python train.py --num_hidden_layers=15 --hidden_size=128 --num_attention_heads=4 --num_key_value_heads=4 --head_dim=32 --intermediate_size=512 --vocab_size=1024 --hidden_act="gelu" --norm="rmsnorm" --norm_place="pre" --norm_eps=1e-06 --positions="rope" --rope_theta=10000.0 --rope_fraction=0.25 --qk_norm=false --attn_scale=0.177 --bias="all" --tie_word_embeddings=false --parallel_block=true --init="trunc" --init_std_qkv=0.0442 --init_std_o=0.0 --init_std_up=0.0442 --init_std_down=0.0 --optimizer="muon_variant" --learning_rate=0.00102 --lr_mult_o=4.0 --beta1=0.93 --lr_head=0.00511 --max_grad_norm=2.0 --warmup_steps=200 --schedule="wsd" --decay_fraction=0.554 --decay_shape="sqrt" --final_lr_fraction=0.02 --batch_tokens=8192 --max_seq_len=1024 --doc_mask=true --train_tokens=111800000 --max_steps=13648 --dataset="wikipedia_en"
Each number is 50 + 15 x the weight over the matrix's rms, rounded and kept within 0 to 99. Layers, rows and columns count from 0.

# layer 2 MLP up, 512x128, rms 0.102, rows 301-409, columns 64-127
67 75 53 85 50 10 27 57 65 51 64 52 41 79 58 54 41 55 57 41 49 64 72 46 47 41 52 61 44 37 27 26 71 43 40 58 49 65 46 59 31 57 64 66 49 34 48 39 28 40 37 34 32 63 59 51 63 57 31 51 54 49 28 37
51 55 51 61 46 59 74 33 65 42 22 47 29 52 72 32 65 53 59 50 49 49 58 70 46 58 39 59 62 70 37 54 48 57 50 46 51 34 51 58 43 58 53 52 46 50 62 61 27 39 50 51 57 31 40 60 64 70 54 69 54 35 65 75
33 61 75 12 10 28 64 63 71 10 54 39 36 94 45 74 60 38 52 31 30 27 78 74 49 01 41 17 59 58 53 46 38 31 46 61 46 53 51 62 10 29 38 36 47 52 56 60 12 58 37 48 75 48 35 48 51 25 37 69 35 50 53 51
34 40 51 62 44 52 63 53 59 58 26 55 28 53 42 33 53 42 69 58 61 29 34 58 45 73 49 46 54 39 55 66 77 53 44 44 44 60 30 55 72 49 56 59 61 32 41 62 48 44 62 51 24 44 48 57 58 47 46 67 37 41 65 43
48 32 49 42 51 49 27 60 50 52 73 45 43 42 33 41 77 48 59 15 51 59 61 45 45 85 41 49 47 35 45 59 53 61 53 52 56 49 73 51 33 49 36 26 64 67 57 46 39 73 63 44 44 30 32 51 51 58 59 35 24 44 45 60
62 44 70 59 61 28 55 29 41 30 23 46 75 40 62 62 43 83 74 46 32 56 58 57 56 22 91 52 57 64 72 49 12 66 53 47 60 49 43 40 67 46 34 52 68 52 58 54 72 55 64 41 34 40 45 40 66 61 34 50 54 37 42 54
62 92 54 39 59 25 47 54 32 51 40 54 34 54 51 26 35 38 27 50 49 43 33 56 58 57 59 76 43 75 56 51 28 49 42 69 64 39 60 53 57 55 34 37 49 41 54 46 68 37 34 43 53 66 31 78 13 55 01 70 71 41 62 67
28 60 53 35 25 27 65 41 48 79 39 77 41 36 31 71 27 58 56 54 52 41 48 49 24 52 26 67 69 46 46 66 33 41 43 52 47 45 38 50 41 45 17 68 57 38 65 34 22 36 34 66 56 66 53 34 46 70 75 61 73 66 62 59
21 41 57 67 25 45 52 34 49 58 29 45 38 66 64 64 42 66 59 45 76 63 48 58 49 16 73 50 47 70 38 41 57 24 61 84 65 47 30 27 83 43 64 52 54 42 59 39 66 66 42 00 44 51 53 51 68 61 44 71 52 52 51 68
72 71 78 50 24 80 41 53 71 17 57 46 54 44 60 83 63 64 32 72 39 40 52 57 51 49 55 52 17 51 47 36 60 39 69 44 37 46 51 64 80 57 43 49 58 64 52 33 89 10 72 72 27 70 49 76 27 38 26 51 39 55 59 47
37 49 68 61 48 44 54 37 23 50 46 51 45 45 61 51 52 59 39 83 69 48 47 48 49 40 53 55 26 41 38 55 59 56 41 54 90 57 59 90 23 51 48 59 40 70 40 75 62 65 49 71 29 47 49 40 44 56 46 55 62 35 61 34
66 60 53 78 46 54 37 38 54 53 57 78 30 31 40 53 43 46 71 15 14 39 63 33 44 40 56 45 81 21 95 26 49 60 55 49 54 61 58 75 37 40 60 43 55 35 34 47 72 69 29 51 48 52 32 50 60 21 72 14 52 44 62 30
33 31 68 60 59 62 53 45 43 42 61 62 43 56 36 88 58 36 27 53 56 69 68 44 58 24 66 18 77 71 58 43 21 48 67 50 67 41 40 50 60 49 46 73 58 37 39 49 48 16 51 39 65 30 49 39 61 54 32 47 54 54 22 51
46 79 54 81 31 62 29 55 47 47 60 49 53 68 52 54 46 40 45 35 72 69 19 57 76 34 74 52 57 46 46 46 45 49 49 86 53 49 55 53 52 56 41 04 60 67 25 58 47 79 48 37 46 42 59 43 36 51 34 74 54 51 55 51
52 63 51 48 55 43 57 38 58 26 47 32 29 58 39 50 62 63 86 40 46 35 54 43 59 64 51 46 43 35 77 57 33 77 49 56 29 40 46 62 60 41 09 51 53 80 40 57 35 49 44 53 75 38 68 39 60 46 49 25 65 32 47 56
62 60 62 65 39 33 50 53 58 40 67 35 62 39 42 44 75 34 58 55 64 29 37 60 66 32 62 59 63 42 60 49 30 53 55 30 27 65 47 33 64 62 60 53 73 23 61 49 62 54 65 45 59 76 54 37 62 49 06 65 44 70 32 53
72 48 40 55 57 39 54 55 37 52 71 45 41 48 43 42 69 65 68 37 52 46 54 31 49 55 55 45 79 42 44 73 27 66 81 58 71 55 39 37 16 83 45 31 65 65 52 26 36 69 63 50 41 43 43 74 39 79 53 36 60 44 65 62
39 82 58 80 39 51 36 69 28 57 48 40 44 51 46 42 36 55 52 71 68 34 47 62 72 38 85 43 43 62 52 44 24 55 67 60 67 46 51 22 50 50 57 83 52 27 55 15 51 40 40 48 40 57 51 50 66 44 40 54 31 66 59 78
52 72 42 69 40 56 39 66 36 40 53 47 74 79 43 53 69 43 27 38 51 57 59 52 57 58 39 35 34 72 36 47 40 77 41 49 42 51 31 61 46 93 58 38 65 38 22 47 41 62 74 53 49 74 29 51 40 76 47 63 51 33 37 42
49 49 43 42 37 35 62 57 61 71 75 59 41 39 45 76 59 61 71 28 56 44 30 36 34 39 54 44 75 49 53 15 40 46 59 79 62 66 54 25 23 44 15 48 48 46 59 27 52 27 46 57 44 42 40 51 50 58 61 54 67 49 43 66
74 32 23 52 49 57 07 71 53 46 57 49 18 66 56 43 74 45 27 49 78 54 54 44 68 73 57 48 56 41 48 33 48 51 65 73 41 57 24 36 34 67 50 63 41 69 42 31 61 66 62 57 46 58 39 33 41 62 45 26 33 72 33 61
61 39 62 60 32 55 61 61 47 35 42 58 28 73 54 44 22 26 71 35 56 81 48 43 38 28 26 38 72 45 45 55 54 38 68 40 67 49 74 55 58 24 31 51 53 56 62 30 45 48 50 51 39 42 42 34 54 76 59 64 38 45 34 54
34 31 55 55 51 64 56 60 42 40 65 71 38 22 70 56 35 41 67 50 37 41 53 21 46 54 65 52 15 43 34 47 55 47 43 37 59 47 72 75 48 73 82 30 47 33 14 41 63 66 33 46 35 67 60 57 72 56 41 48 59 46 65 29
25 79 49 34 51 47 33 64 36 06 47 34 40 65 46 62 46 39 35 55 62 56 50 44 54 66 50 31 43 54 28 37 42 46 30 60 46 43 44 49 51 61 46 63 50 52 70 65 27 41 41 68 67 77 66 60 44 52 61 49 50 52 21 50
62 58 65 36 53 34 60 49 90 61 49 58 50 37 52 51 69 10 50 46 42 72 32 45 50 52 37 64 55 50 42 67 77 62 60 43 43 52 51 46 38 49 16 81 54 30 68 49 49 16 49 42 72 56 54 48 64 54 59 67 53 56 36 56
62 62 63 78 70 57 45 46 62 37 47 53 33 69 54 32 54 52 78 48 54 49 65 59 54 50 58 30 60 51 55 48 39 51 25 69 46 46 33 45 31 58 63 56 66 46 47 52 32 57 39 51 34 37 22 45 62 44 61 52 32 29 67 09
66 66 51 33 52 41 38 43 49 46 26 60 77 57 62 39 74 79 50 58 60 42 55 52 43 17 42 53 50 47 49 51 08 37 45 32 58 38 20 41 26 66 39 52 53 52 80 78 67 30 49 69 61 44 53 65 29 99 15 52 44 70 27 60
30 56 43 61 47 58 75 35 37 54 37 62 45 62 46 38 37 23 43 54 64 23 37 61 40 49 42 55 76 28 74 61 54 54 40 45 56 48 79 39 33 70 41 69 26 38 52 49 24 48 56 40 37 70 32 47 49 55 50 64 51 35 46 66
43 59 62 30 33 43 59 44 43 48 20 65 39 36 70 40 67 50 45 56 69 47 51 51 28 68 57 53 79 59 57 51 49 47 52 49 58 69 57 72 62 52 66 57 52 48 48 52 65 66 69 49 39 59 45 53 78 56 41 26 59 47 32 48
46 47 44 61 37 56 46 33 52 66 36 47 74 62 24 40 95 23 51 54 67 84 56 42 57 67 72 49 59 58 44 54 40 45 53 54 08 26 42 75 17 54 35 46 62 38 58 91 32 58 33 67 39 60 45 74 60 42 71 46 36 77 45 45
35 73 44 35 21 68 43 45 51 45 42 56 42 37 67 52 56 41 50 50 57 45 54 51 36 36 53 59 46 77 45 56 79 36 38 78 34 64 55 41 44 28 36 65 46 49 63 49 43 79 40 49 54 53 49 46 75 40 45 53 52 55 44 44
67 39 47 44 50 74 76 65 37 59 28 56 53 37 22 33 48 54 81 61 44 66 56 67 96 64 63 41 65 48 53 35 51 26 45 42 81 50 46 52 63 58 39 71 67 39 73 46 51 42 54 57 50 65 28 50 53 52 19 24 43 29 76 41
40 53 40 58 44 67 37 37 47 45 51 41 52 69 59 77 33 51 56 48 58 54 56 64 41 61 54 55 36 43 34 46 42 44 34 31 47 67 53 17 41 67 70 73 86 66 36 27 48 48 67 46 34 65 09 49 70 46 55 62 51 53 46 67
35 44 59 38 52 58 29 43 60 22 66 50 63 83 58 58 48 79 29 65 60 54 55 50 57 82 36 40 30 46 26 41 40 25 36 59 97 58 45 45 52 77 51 41 47 55 41 43 50 54 84 45 40 70 57 56 32 58 64 45 74 42 48 63
51 17 54 41 26 50 62 35 33 40 54 50 66 49 36 61 47 46 44 49 30 39 25 57 60 42 32 52 84 36 48 64 26 59 59 50 47 51 28 52 38 24 27 57 32 58 77 33 28 48 40 47 95 67 54 47 55 59 63 65 50 63 38 30
33 49 51 56 42 43 52 23 78 55 47 37 60 49 72 48 59 41 58 64 73 65 41 61 53 48 32 60 44 30 52 15 45 19 44 71 71 75 59 36 44 46 59 16 57 53 53 44 41 41 47 21 60 43 55 39 99 64 46 43 66 47 33 50
51 55 37 44 47 27 36 58 39 50 46 56 53 22 45 33 73 35 40 54 64 45 59 53 70 33 61 64 31 58 23 86 84 42 45 59 23 43 37 63 87 85 27 49 58 52 68 78 55 38 50 55 29 35 70 57 45 70 61 43 73 83 48 72
47 54 67 35 39 53 56 56 61 69 70 48 76 56 41 58 74 34 32 67 47 52 39 31 57 62 48 69 08 55 42 61 74 51 60 62 53 46 66 61 22 92 60 68 62 62 38 51 49 43 39 49 59 67 81 82 38 40 75 42 66 41 34 49
45 50 32 42 60 61 60 70 57 31 40 61 35 60 37 60 55 44 47 62 34 53 66 24 48 68 57 46 38 57 48 32 54 35 31 46 41 58 50 52 56 44 52 47 35 76 80 70 78 44 76 56 34 26 22 39 68 56 64 48 44 07 63 46
62 54 63 15 41 42 66 51 55 44 29 43 51 74 58 57 52 52 28 65 50 77 26 47 58 40 38 49 66 57 61 52 45 64 33 38 39 40 33 38 48 30 55 61 62 74 68 18 32 37 37 29 67 50 32 37 63 96 73 60 31 44 62 33
53 54 37 72 62 53 51 51 52 21 56 49 32 48 26 42 47 46 56 61 66 63 57 22 33 73 51 33 49 47 46 41 86 61 58 71 56 45 68 47 51 44 59 46 58 25 42 63 48 54 76 18 49 93 67 82 12 46 56 60 50 50 28 46
64 34 27 60 57 62 42 23 63 47 42 55 44 27 54 45 35 25 42 55 52 72 24 66 48 47 32 46 33 58 53 45 58 20 72 27 47 55 56 35 64 60 70 21 59 35 74 46 53 50 45 55 37 48 41 35 59 52 31 14 55 82 23 59
55 46 45 54 56 49 49 44 35 23 52 38 42 32 63 36 33 46 44 37 72 54 46 21 76 48 62 40 67 51 60 37 53 28 58 39 61 36 64 59 68 34 47 76 44 50 51 35 72 64 28 43 36 60 54 48 48 56 48 42 68 38 28 37
53 65 58 36 41 43 44 32 33 46 29 71 57 44 53 65 35 38 48 50 32 28 28 41 61 08 63 68 39 51 71 51 24 36 53 59 62 38 34 64 67 62 25 53 67 24 48 41 54 31 52 12 47 41 58 55 58 38 37 52 58 61 65 53
52 28 51 75 55 30 29 37 38 47 46 63 19 53 35 34 59 50 73 35 36 43 44 58 94 52 85 68 29 38 40 68 43 32 60 30 27 51 50 47 57 57 62 65 60 80 36 33 49 19 60 42 57 41 26 62 28 69 33 39 28 62 59 73
70 31 56 37 32 28 28 41 48 42 35 90 68 70 50 82 50 44 44 45 34 63 57 30 63 42 47 59 12 80 24 63 44 37 54 58 67 48 48 34 66 51 39 61 64 33 26 55 28 06 54 00 46 66 22 25 59 28 57 55 55 58 38 36
44 31 50 58 37 52 58 49 80 51 61 60 36 71 38 42 26 59 69 37 52 71 66 15 31 49 23 59 42 57 48 41 67 12 42 50 40 54 58 29 41 36 68 52 42 35 73 54 39 33 31 42 51 51 61 68 39 45 66 54 44 56 33 40
70 60 68 35 81 66 31 58 53 53 43 68 58 21 37 67 51 80 62 57 36 50 29 64 63 23 45 64 52 68 76 53 47 52 31 52 85 46 61 33 48 28 41 64 60 64 47 37 59 33 94 48 53 45 54 58 39 37 50 41 37 63 72 67
62 56 47 67 44 42 74 67 83 40 70 60 61 56 13 47 77 69 51 39 25 38 67 11 78 38 71 71 63 54 96 43 46 55 54 36 67 67 60 49 40 33 41 46 26 39 56 42 27 30 49 43 53 41 48 51 62 47 36 47 38 38 55 32
48 47 33 48 26 63 38 48 65 56 45 25 44 76 45 49 44 64 75 66 57 47 18 50 51 72 77 31 34 98 34 24 51 47 20 23 30 79 26 21 57 38 11 56 75 47 37 40 47 42 33 39 62 63 54 49 50 46 48 58 65 60 51 59
84 52 65 75 43 66 45 61 61 57 41 72 68 85 26 58 55 67 57 47 16 72 50 37 56 64 52 43 49 43 83 45 48 38 44 58 50 50 60 64 62 37 37 41 18 39 45 55 54 43 57 62 58 51 56 54 61 43 47 62 55 44 53 58
66 56 29 64 36 56 34 29 68 55 51 52 53 41 76 55 55 61 69 29 40 57 65 44 47 57 67 48 47 54 57 45 58 19 46 53 46 60 42 57 22 79 56 53 58 43 56 42 47 50 61 61 42 49 45 54 61 70 62 52 37 49 59 41
77 40 52 75 46 41 56 55 45 26 54 60 62 37 59 33 67 76 61 13 49 39 10 50 67 64 66 49 70 51 66 71 53 48 57 52 53 53 70 48 67 57 13 62 43 30 86 75 41 50 38 55 29 45 48 99 17 61 58 65 50 57 59 67
39 40 38 31 40 33 34 46 38 57 58 39 39 70 54 59 28 51 56 47 47 27 67 26 76 57 53 45 56 61 37 49 57 43 60 37 65 42 38 67 33 64 57 60 61 73 71 66 57 57 28 48 56 46 64 46 40 45 35 30 57 67 27 38
48 64 37 42 52 74 13 49 42 52 45 28 55 44 51 34 61 62 56 38 56 44 47 62 86 25 66 69 60 52 40 52 52 56 36 54 46 64 42 62 93 64 40 45 60 35 38 53 66 55 23 45 49 59 28 52 27 46 27 32 43 49 45 53
54 46 30 30 68 44 28 57 34 58 35 71 60 33 43 42 35 28 53 37 51 31 41 18 14 39 41 54 83 38 86 47 78 58 25 65 35 56 37 42 20 42 61 35 73 35 47 57 44 53 43 48 72 56 29 29 72 47 55 29 30 64 51 34
54 52 43 99 44 64 22 50 64 19 21 47 44 60 71 63 54 27 37 59 79 53 66 53 67 52 57 65 45 39 22 46 61 79 47 66 25 40 52 47 25 76 37 71 79 58 28 54 44 35 49 28 53 59 55 52 58 46 51 69 75 73 14 52
71 66 54 17 45 52 48 62 38 40 50 39 19 57 41 36 52 43 49 47 60 33 46 44 41 28 32 47 40 43 40 45 44 43 04 52 84 77 54 46 56 36 72 20 62 41 76 31 92 61 75 38 44 57 49 64 61 70 31 35 21 52 31 39
48 57 72 63 49 46 26 47 55 67 66 26 34 56 38 51 53 50 74 27 72 55 44 71 47 55 45 63 72 53 55 53 14 50 42 51 77 53 54 41 40 58 40 56 62 45 44 35 37 58 54 63 25 62 29 76 46 69 59 46 29 42 64 63
48 80 66 83 49 75 49 33 61 20 29 45 57 46 47 35 40 29 73 24 28 59 38 55 61 38 41 70 62 52 35 41 34 29 42 54 41 43 73 59 69 62 59 56 67 36 51 54 61 39 65 54 72 40 56 64 56 56 59 52 39 55 48 74
30 88 50 43 54 69 51 40 82 57 68 76 32 58 55 55 34 08 47 31 55 59 42 46 73 57 42 46 56 11 60 78 51 68 42 70 36 60 54 80 51 72 52 67 64 49 43 60 59 53 39 64 57 31 58 46 37 60 38 40 28 66 31 20
35 41 17 44 35 26 71 57 75 44 57 75 36 47 40 47 91 38 45 48 41 33 54 37 56 60 50 47 99 45 43 43 54 52 58 31 49 65 67 51 24 68 32 69 42 65 37 69 40 38 53 78 49 35 57 42 55 40 49 49 38 53 53 59
49 50 29 56 65 54 42 25 56 81 45 70 67 60 56 63 79 12 87 61 44 26 35 56 62 21 80 39 59 54 15 37 46 32 50 53 58 40 56 41 43 65 30 51 74 39 51 77 40 39 56 32 53 41 52 39 63 45 43 46 27 71 42 68
66 68 17 52 37 65 28 55 70 74 63 52 44 53 55 36 54 56 32 64 59 47 53 55 54 50 50 56 69 28 47 51 50 38 59 46 77 29 52 65 42 62 49 03 44 47 48 35 49 49 49 54 22 46 21 60 74 63 57 48 57 30 60 31
66 28 48 46 55 47 34 41 61 43 44 43 39 56 46 57 72 20 36 42 51 60 57 59 83 42 29 52 46 63 45 65 33 60 41 50 43 48 46 46 41 61 38 64 49 77 57 83 56 37 56 25 65 59 65 47 28 59 52 30 68 43 39 71
61 63 48 43 63 43 65 40 59 49 36 80 65 36 41 29 52 86 45 46 68 41 41 57 29 74 73 25 74 52 42 31 55 52 31 56 51 58 46 55 55 52 46 67 49 48 52 32 42 43 62 62 27 77 37 56 49 55 58 42 66 40 39 46
55 64 38 82 58 66 46 68 78 51 43 39 85 73 21 52 69 14 78 33 82 85 41 67 41 47 39 68 36 59 51 43 53 24 54 64 49 38 55 30 44 54 58 64 52 67 57 67 23 26 43 56 69 47 13 43 59 34 62 75 11 79 32 56
63 56 42 72 53 44 24 54 49 65 65 52 65 43 67 97 46 54 71 46 59 50 80 33 66 61 28 78 48 78 79 51 41 35 63 56 66 51 44 67 50 70 50 36 59 46 54 60 27 40 73 51 40 52 64 59 36 66 48 54 61 64 62 61
35 50 40 45 64 68 43 61 37 62 47 46 60 39 39 18 54 48 51 54 69 62 47 53 33 44 43 42 73 35 85 43 85 48 38 65 53 45 44 50 44 52 75 41 79 45 35 36 32 42 56 59 43 56 40 76 44 58 57 37 43 61 41 45
73 81 50 51 42 46 54 51 44 44 53 57 58 50 24 56 41 15 54 69 21 42 00 84 75 25 38 59 75 38 53 53 24 59 80 18 70 60 57 41 44 52 39 75 59 43 71 54 40 53 51 60 33 62 55 54 68 60 38 62 37 62 29 52
52 57 43 56 45 41 46 57 45 65 53 41 42 61 46 54 54 22 45 50 61 46 57 53 33 54 57 61 74 59 49 50 48 65 67 63 36 21 62 37 53 88 44 56 36 50 63 55 34 59 46 62 40 52 35 73 78 74 56 15 32 50 46 52
55 57 49 34 63 49 40 46 54 64 49 56 69 59 45 43 75 69 52 64 47 51 41 39 66 61 52 50 45 22 70 46 46 47 58 71 39 47 55 68 39 42 18 36 54 74 51 63 30 68 28 65 36 36 43 32 55 40 36 46 37 46 52 63
39 64 79 52 39 48 61 48 57 50 49 49 46 24 45 46 53 59 30 37 42 57 48 75 36 48 54 35 55 32 34 29 50 49 56 34 56 49 34 48 26 21 67 61 58 82 46 37 41 64 69 43 34 53 26 74 39 55 25 31 29 45 49 49
41 60 66 56 47 09 44 56 67 28 56 28 20 47 24 43 46 66 56 55 34 48 59 54 72 26 47 49 46 47 48 31 67 63 32 22 73 46 60 68 46 67 55 52 39 65 24 58 66 68 39 26 34 57 42 29 33 69 56 28 49 37 43 67
52 47 35 42 44 26 45 24 47 66 60 59 55 53 24 62 51 50 47 48 44 40 50 18 61 24 87 70 45 66 49 75 50 55 40 56 66 54 31 49 40 56 25 99 26 57 44 50 50 26 60 55 37 59 60 48 36 57 43 42 58 59 45 40
42 53 26 58 08 47 31 31 53 56 23 63 41 22 58 61 39 57 48 73 75 74 49 59 32 56 51 57 43 38 67 37 53 32 37 60 53 47 50 66 39 40 54 24 47 37 27 41 35 74 74 51 61 49 23 51 85 79 70 57 63 59 28 38
60 62 54 75 50 56 36 36 53 67 15 65 52 32 40 58 46 57 64 50 55 56 71 51 38 50 51 66 47 48 17 19 60 42 37 46 35 35 39 60 82 50 42 49 46 40 71 69 48 42 53 60 50 36 53 35 50 52 42 42 61 46 47 53
69 58 61 60 86 50 40 40 35 55 10 72 41 50 48 53 78 34 52 44 71 50 23 25 91 40 47 61 44 51 56 65 25 27 63 46 43 42 52 59 32 26 65 50 32 39 72 48 42 46 73 52 60 38 54 50 41 56 38 33 59 75 62 54
59 48 52 56 41 72 18 13 51 47 35 33 53 13 29 53 55 85 43 65 56 26 44 57 45 46 54 48 45 83 69 54 20 56 54 49 45 34 48 73 56 58 28 46 33 25 60 34 64 53 53 75 34 64 45 43 60 67 52 32 50 66 81 49
63 68 41 32 30 52 24 71 72 42 55 41 50 46 58 74 41 47 45 82 57 00 78 58 30 55 49 72 62 48 68 48 57 32 49 52 46 53 47 80 34 99 60 48 65 77 35 43 38 58 52 52 60 33 25 55 16 38 46 49 54 41 34 58
37 44 43 53 56 56 43 34 29 68 51 49 47 40 56 29 33 26 39 51 68 49 64 32 60 57 91 57 44 55 17 51 37 40 30 55 50 56 68 78 51 53 55 62 58 74 45 63 42 52 74 70 49 59 56 54 50 40 23 59 66 79 43 19
81 46 56 48 49 53 49 48 99 30 59 30 44 28 47 73 40 44 51 45 48 36 65 53 50 79 52 45 43 44 55 49 83 66 57 73 19 48 68 36 56 78 65 40 70 46 55 42 36 46 39 61 53 76 52 74 56 63 50 48 50 70 34 49
40 48 58 38 73 58 79 46 59 66 56 55 63 53 45 43 32 24 50 27 27 51 80 30 23 51 61 62 69 67 80 43 57 37 26 58 45 50 33 32 53 54 52 51 36 53 21 41 81 45 67 60 39 51 34 26 54 47 73 42 67 21 62 66
65 59 49 45 48 46 34 43 87 47 67 31 27 50 54 53 53 50 65 54 62 53 61 28 39 46 42 35 52 35 86 47 43 44 75 62 53 50 47 66 60 57 68 67 50 37 44 62 65 42 55 52 45 59 61 76 39 42 55 44 83 43 46 61
50 35 51 29 51 62 44 68 36 48 56 52 38 49 42 46 34 69 56 32 41 11 56 52 58 53 48 47 54 58 64 50 49 60 60 63 56 63 67 98 48 65 54 38 44 51 50 43 47 49 49 56 55 60 13 49 57 67 45 46 46 30 69 31
42 53 44 53 20 50 52 52 22 48 40 61 37 31 66 31 41 47 46 52 44 70 58 38 75 24 58 64 51 57 41 67 63 36 39 37 55 26 55 70 64 59 44 44 48 56 62 54 35 55 38 45 43 60 50 50 37 44 09 54 47 52 32 36
37 46 49 48 64 31 60 44 38 60 53 47 44 68 27 33 63 47 92 54 60 51 21 57 52 49 73 64 35 39 65 43 64 66 44 48 14 29 46 20 65 60 60 55 48 44 47 47 55 65 40 51 59 67 22 49 69 56 28 51 30 41 44 56
39 61 63 37 54 31 70 42 80 59 47 60 43 41 40 54 57 41 63 17 36 47 70 68 47 40 32 58 75 45 38 36 40 60 25 34 61 48 81 76 45 42 54 37 48 39 60 64 38 64 81 51 45 42 38 53 71 35 33 58 45 40 56 23
43 61 41 60 46 73 40 56 50 52 81 35 42 54 61 36 43 26 67 50 58 45 80 40 52 24 60 51 44 55 43 44 65 35 37 52 70 39 45 71 31 58 63 56 46 63 45 49 44 56 64 59 53 26 48 60 45 60 44 45 66 56 43 32
56 34 69 40 34 04 67 44 19 71 51 84 88 47 34 57 54 54 44 44 52 51 57 81 49 15 38 54 25 78 68 81 44 76 06 36 45 57 38 78 33 32 49 26 72 67 69 43 66 61 69 45 56 53 34 67 51 65 64 60 47 37 41 43
23 72 45 36 47 38 69 22 53 48 49 32 53 19 61 55 25 50 40 50 67 27 51 28 42 48 38 65 61 53 76 28 74 54 53 71 66 48 59 62 74 49 45 94 63 31 34 21 00 36 36 33 49 79 61 38 67 62 60 27 80 39 31 58
51 20 66 53 47 29 52 38 57 54 22 77 62 62 52 43 39 30 75 57 46 61 53 40 51 37 38 40 50 57 61 44 48 46 65 47 39 30 51 49 70 55 41 37 78 40 65 42 34 31 32 16 59 49 56 88 12 29 45 34 62 60 38 49
32 28 64 44 47 41 41 52 35 33 40 37 47 49 55 32 59 29 50 55 48 62 49 62 52 20 48 51 55 72 78 81 33 61 44 51 44 58 68 49 63 58 45 31 59 57 45 50 64 27 36 30 62 19 49 59 64 68 24 62 41 62 49 42
60 52 49 80 48 69 52 59 17 49 38 47 42 30 51 33 23 31 72 59 50 41 36 35 68 14 47 47 71 52 66 70 54 32 64 32 76 46 46 43 50 26 48 47 50 37 77 57 20 26 38 67 35 61 59 49 59 67 51 74 45 65 30 42
44 67 06 49 45 55 13 68 58 35 77 68 51 60 46 60 22 65 43 42 51 54 35 30 43 23 44 46 38 48 36 34 63 58 60 70 37 62 40 38 51 66 43 47 40 39 45 43 26 62 56 62 71 60 43 58 42 54 65 44 57 81 31 29
41 78 58 50 43 44 79 52 26 58 48 61 36 44 53 43 53 47 45 46 49 41 69 48 37 55 69 38 54 54 33 81 29 55 51 42 84 31 46 76 51 45 62 00 41 20 25 71 33 42 59 48 53 70 38 30 59 61 32 59 62 51 60 32
42 78 39 55 21 50 61 57 35 53 42 23 54 55 36 66 43 46 41 64 37 42 19 11 54 57 18 49 40 62 59 49 50 55 54 62 43 46 53 53 45 36 37 84 50 53 42 65 19 53 58 55 36 89 51 36 58 30 75 48 53 34 38 35
14 64 64 78 61 65 47 45 36 62 54 39 53 42 51 39 46 49 86 62 41 47 17 48 70 58 42 69 43 49 60 54 33 45 51 59 17 51 31 45 37 39 67 69 22 54 77 49 74 31 34 50 40 46 56 58 97 44 37 42 48 45 53 51
39 31 61 45 20 43 63 83 43 47 48 51 63 88 61 31 82 53 46 68 31 60 61 36 45 34 58 35 60 39 51 60 49 50 21 36 38 49 37 50 41 50 25 56 71 44 40 38 33 54 46 53 72 93 45 51 28 29 39 66 45 68 61 52
54 69 50 79 73 63 00 53 71 43 40 66 40 83 53 47 41 28 34 59 71 56 55 58 65 16 31 54 54 59 44 53 53 44 45 44 40 43 40 47 67 56 65 39 58 42 43 51 49 63 51 36 47 65 54 57 38 55 58 57 64 53 64 51
61 47 58 79 57 37 30 45 31 58 59 66 68 34 57 31 27 69 62 85 38 42 46 49 88 64 63 64 27 65 67 40 53 69 25 52 66 58 42 52 82 77 40 66 60 44 37 37 54 39 69 53 46 47 55 52 61 64 49 30 60 63 55 64
39 34 35 38 46 47 49 52 46 51 37 52 74 55 39 30 43 80 74 57 41 58 42 61 49 13 47 17 56 57 37 61 46 62 52 63 46 60 59 37 43 55 43 25 28 59 36 17 58 58 54 40 51 33 38 64 65 52 21 60 47 40 48 60
63 58 56 58 30 47 56 66 64 52 37 48 74 62 51 49 68 75 31 56 59 68 42 59 55 28 51 41 63 61 60 45 61 53 28 31 43 54 57 43 44 63 45 69 42 49 51 31 74 62 13 20 75 85 43 52 68 42 50 57 61 32 53 23
30 57 32 49 27 56 30 63 79 60 56 32 17 36 61 35 40 29 44 33 91 48 49 55 41 56 60 63 57 44 51 49 76 33 41 59 80 48 81 42 54 61 70 66 54 35 70 38 32 54 60 55 55 62 30 36 61 58 40 62 50 65 42 66
28 61 64 69 28 11 63 52 33 48 43 49 41 24 52 31 48 46 43 58 60 53 65 46 58 19 33 67 92 34 46 38 42 41 49 43 61 35 53 44 61 36 38 58 38 62 67 43 31 63 32 34 52 49 52 31 36 66 35 43 54 52 53 59
50 49 81 51 62 38 49 64 54 44 63 76 36 47 31 44 37 43 33 78 35 58 30 41 46 43 32 51 44 70 73 35 33 01 45 58 89 45 56 82 31 57 53 30 57 61 27 58 82 51 42 51 40 51 41 64 42 61 66 00 50 36 47 70
49 42 30 26 62 34 28 58 66 37 78 37 56 77 55 62 39 35 60 58 46 46 84 38 41 38 76 15 48 70 77 71 51 45 48 51 70 57 43 31 34 54 35 43 64 69 41 51 17 50 68 40 33 44 59 43 64 31 39 45 39 82 61 59
22 50 31 31 63 50 60 53 79 76 40 77 44 50 40 39 55 43 48 44 57 35 54 53 80 46 49 57 38 40 41 53 68 62 44 44 48 58 56 46 43 62 74 64 37 63 54 69 48 40 85 60 53 27 55 59 62 35 59 37 54 48 44 31
49 41 34 53 39 44 47 57 43 39 37 66 44 64 41 46 66 68 48 65 52 64 24 41 61 47 25 68 36 56 58 48 68 26 64 54 39 37 38 40 24 41 54 50 25 54 71 28 50 49 60 26 36 66 69 57 43 59 56 70 70 70 14 46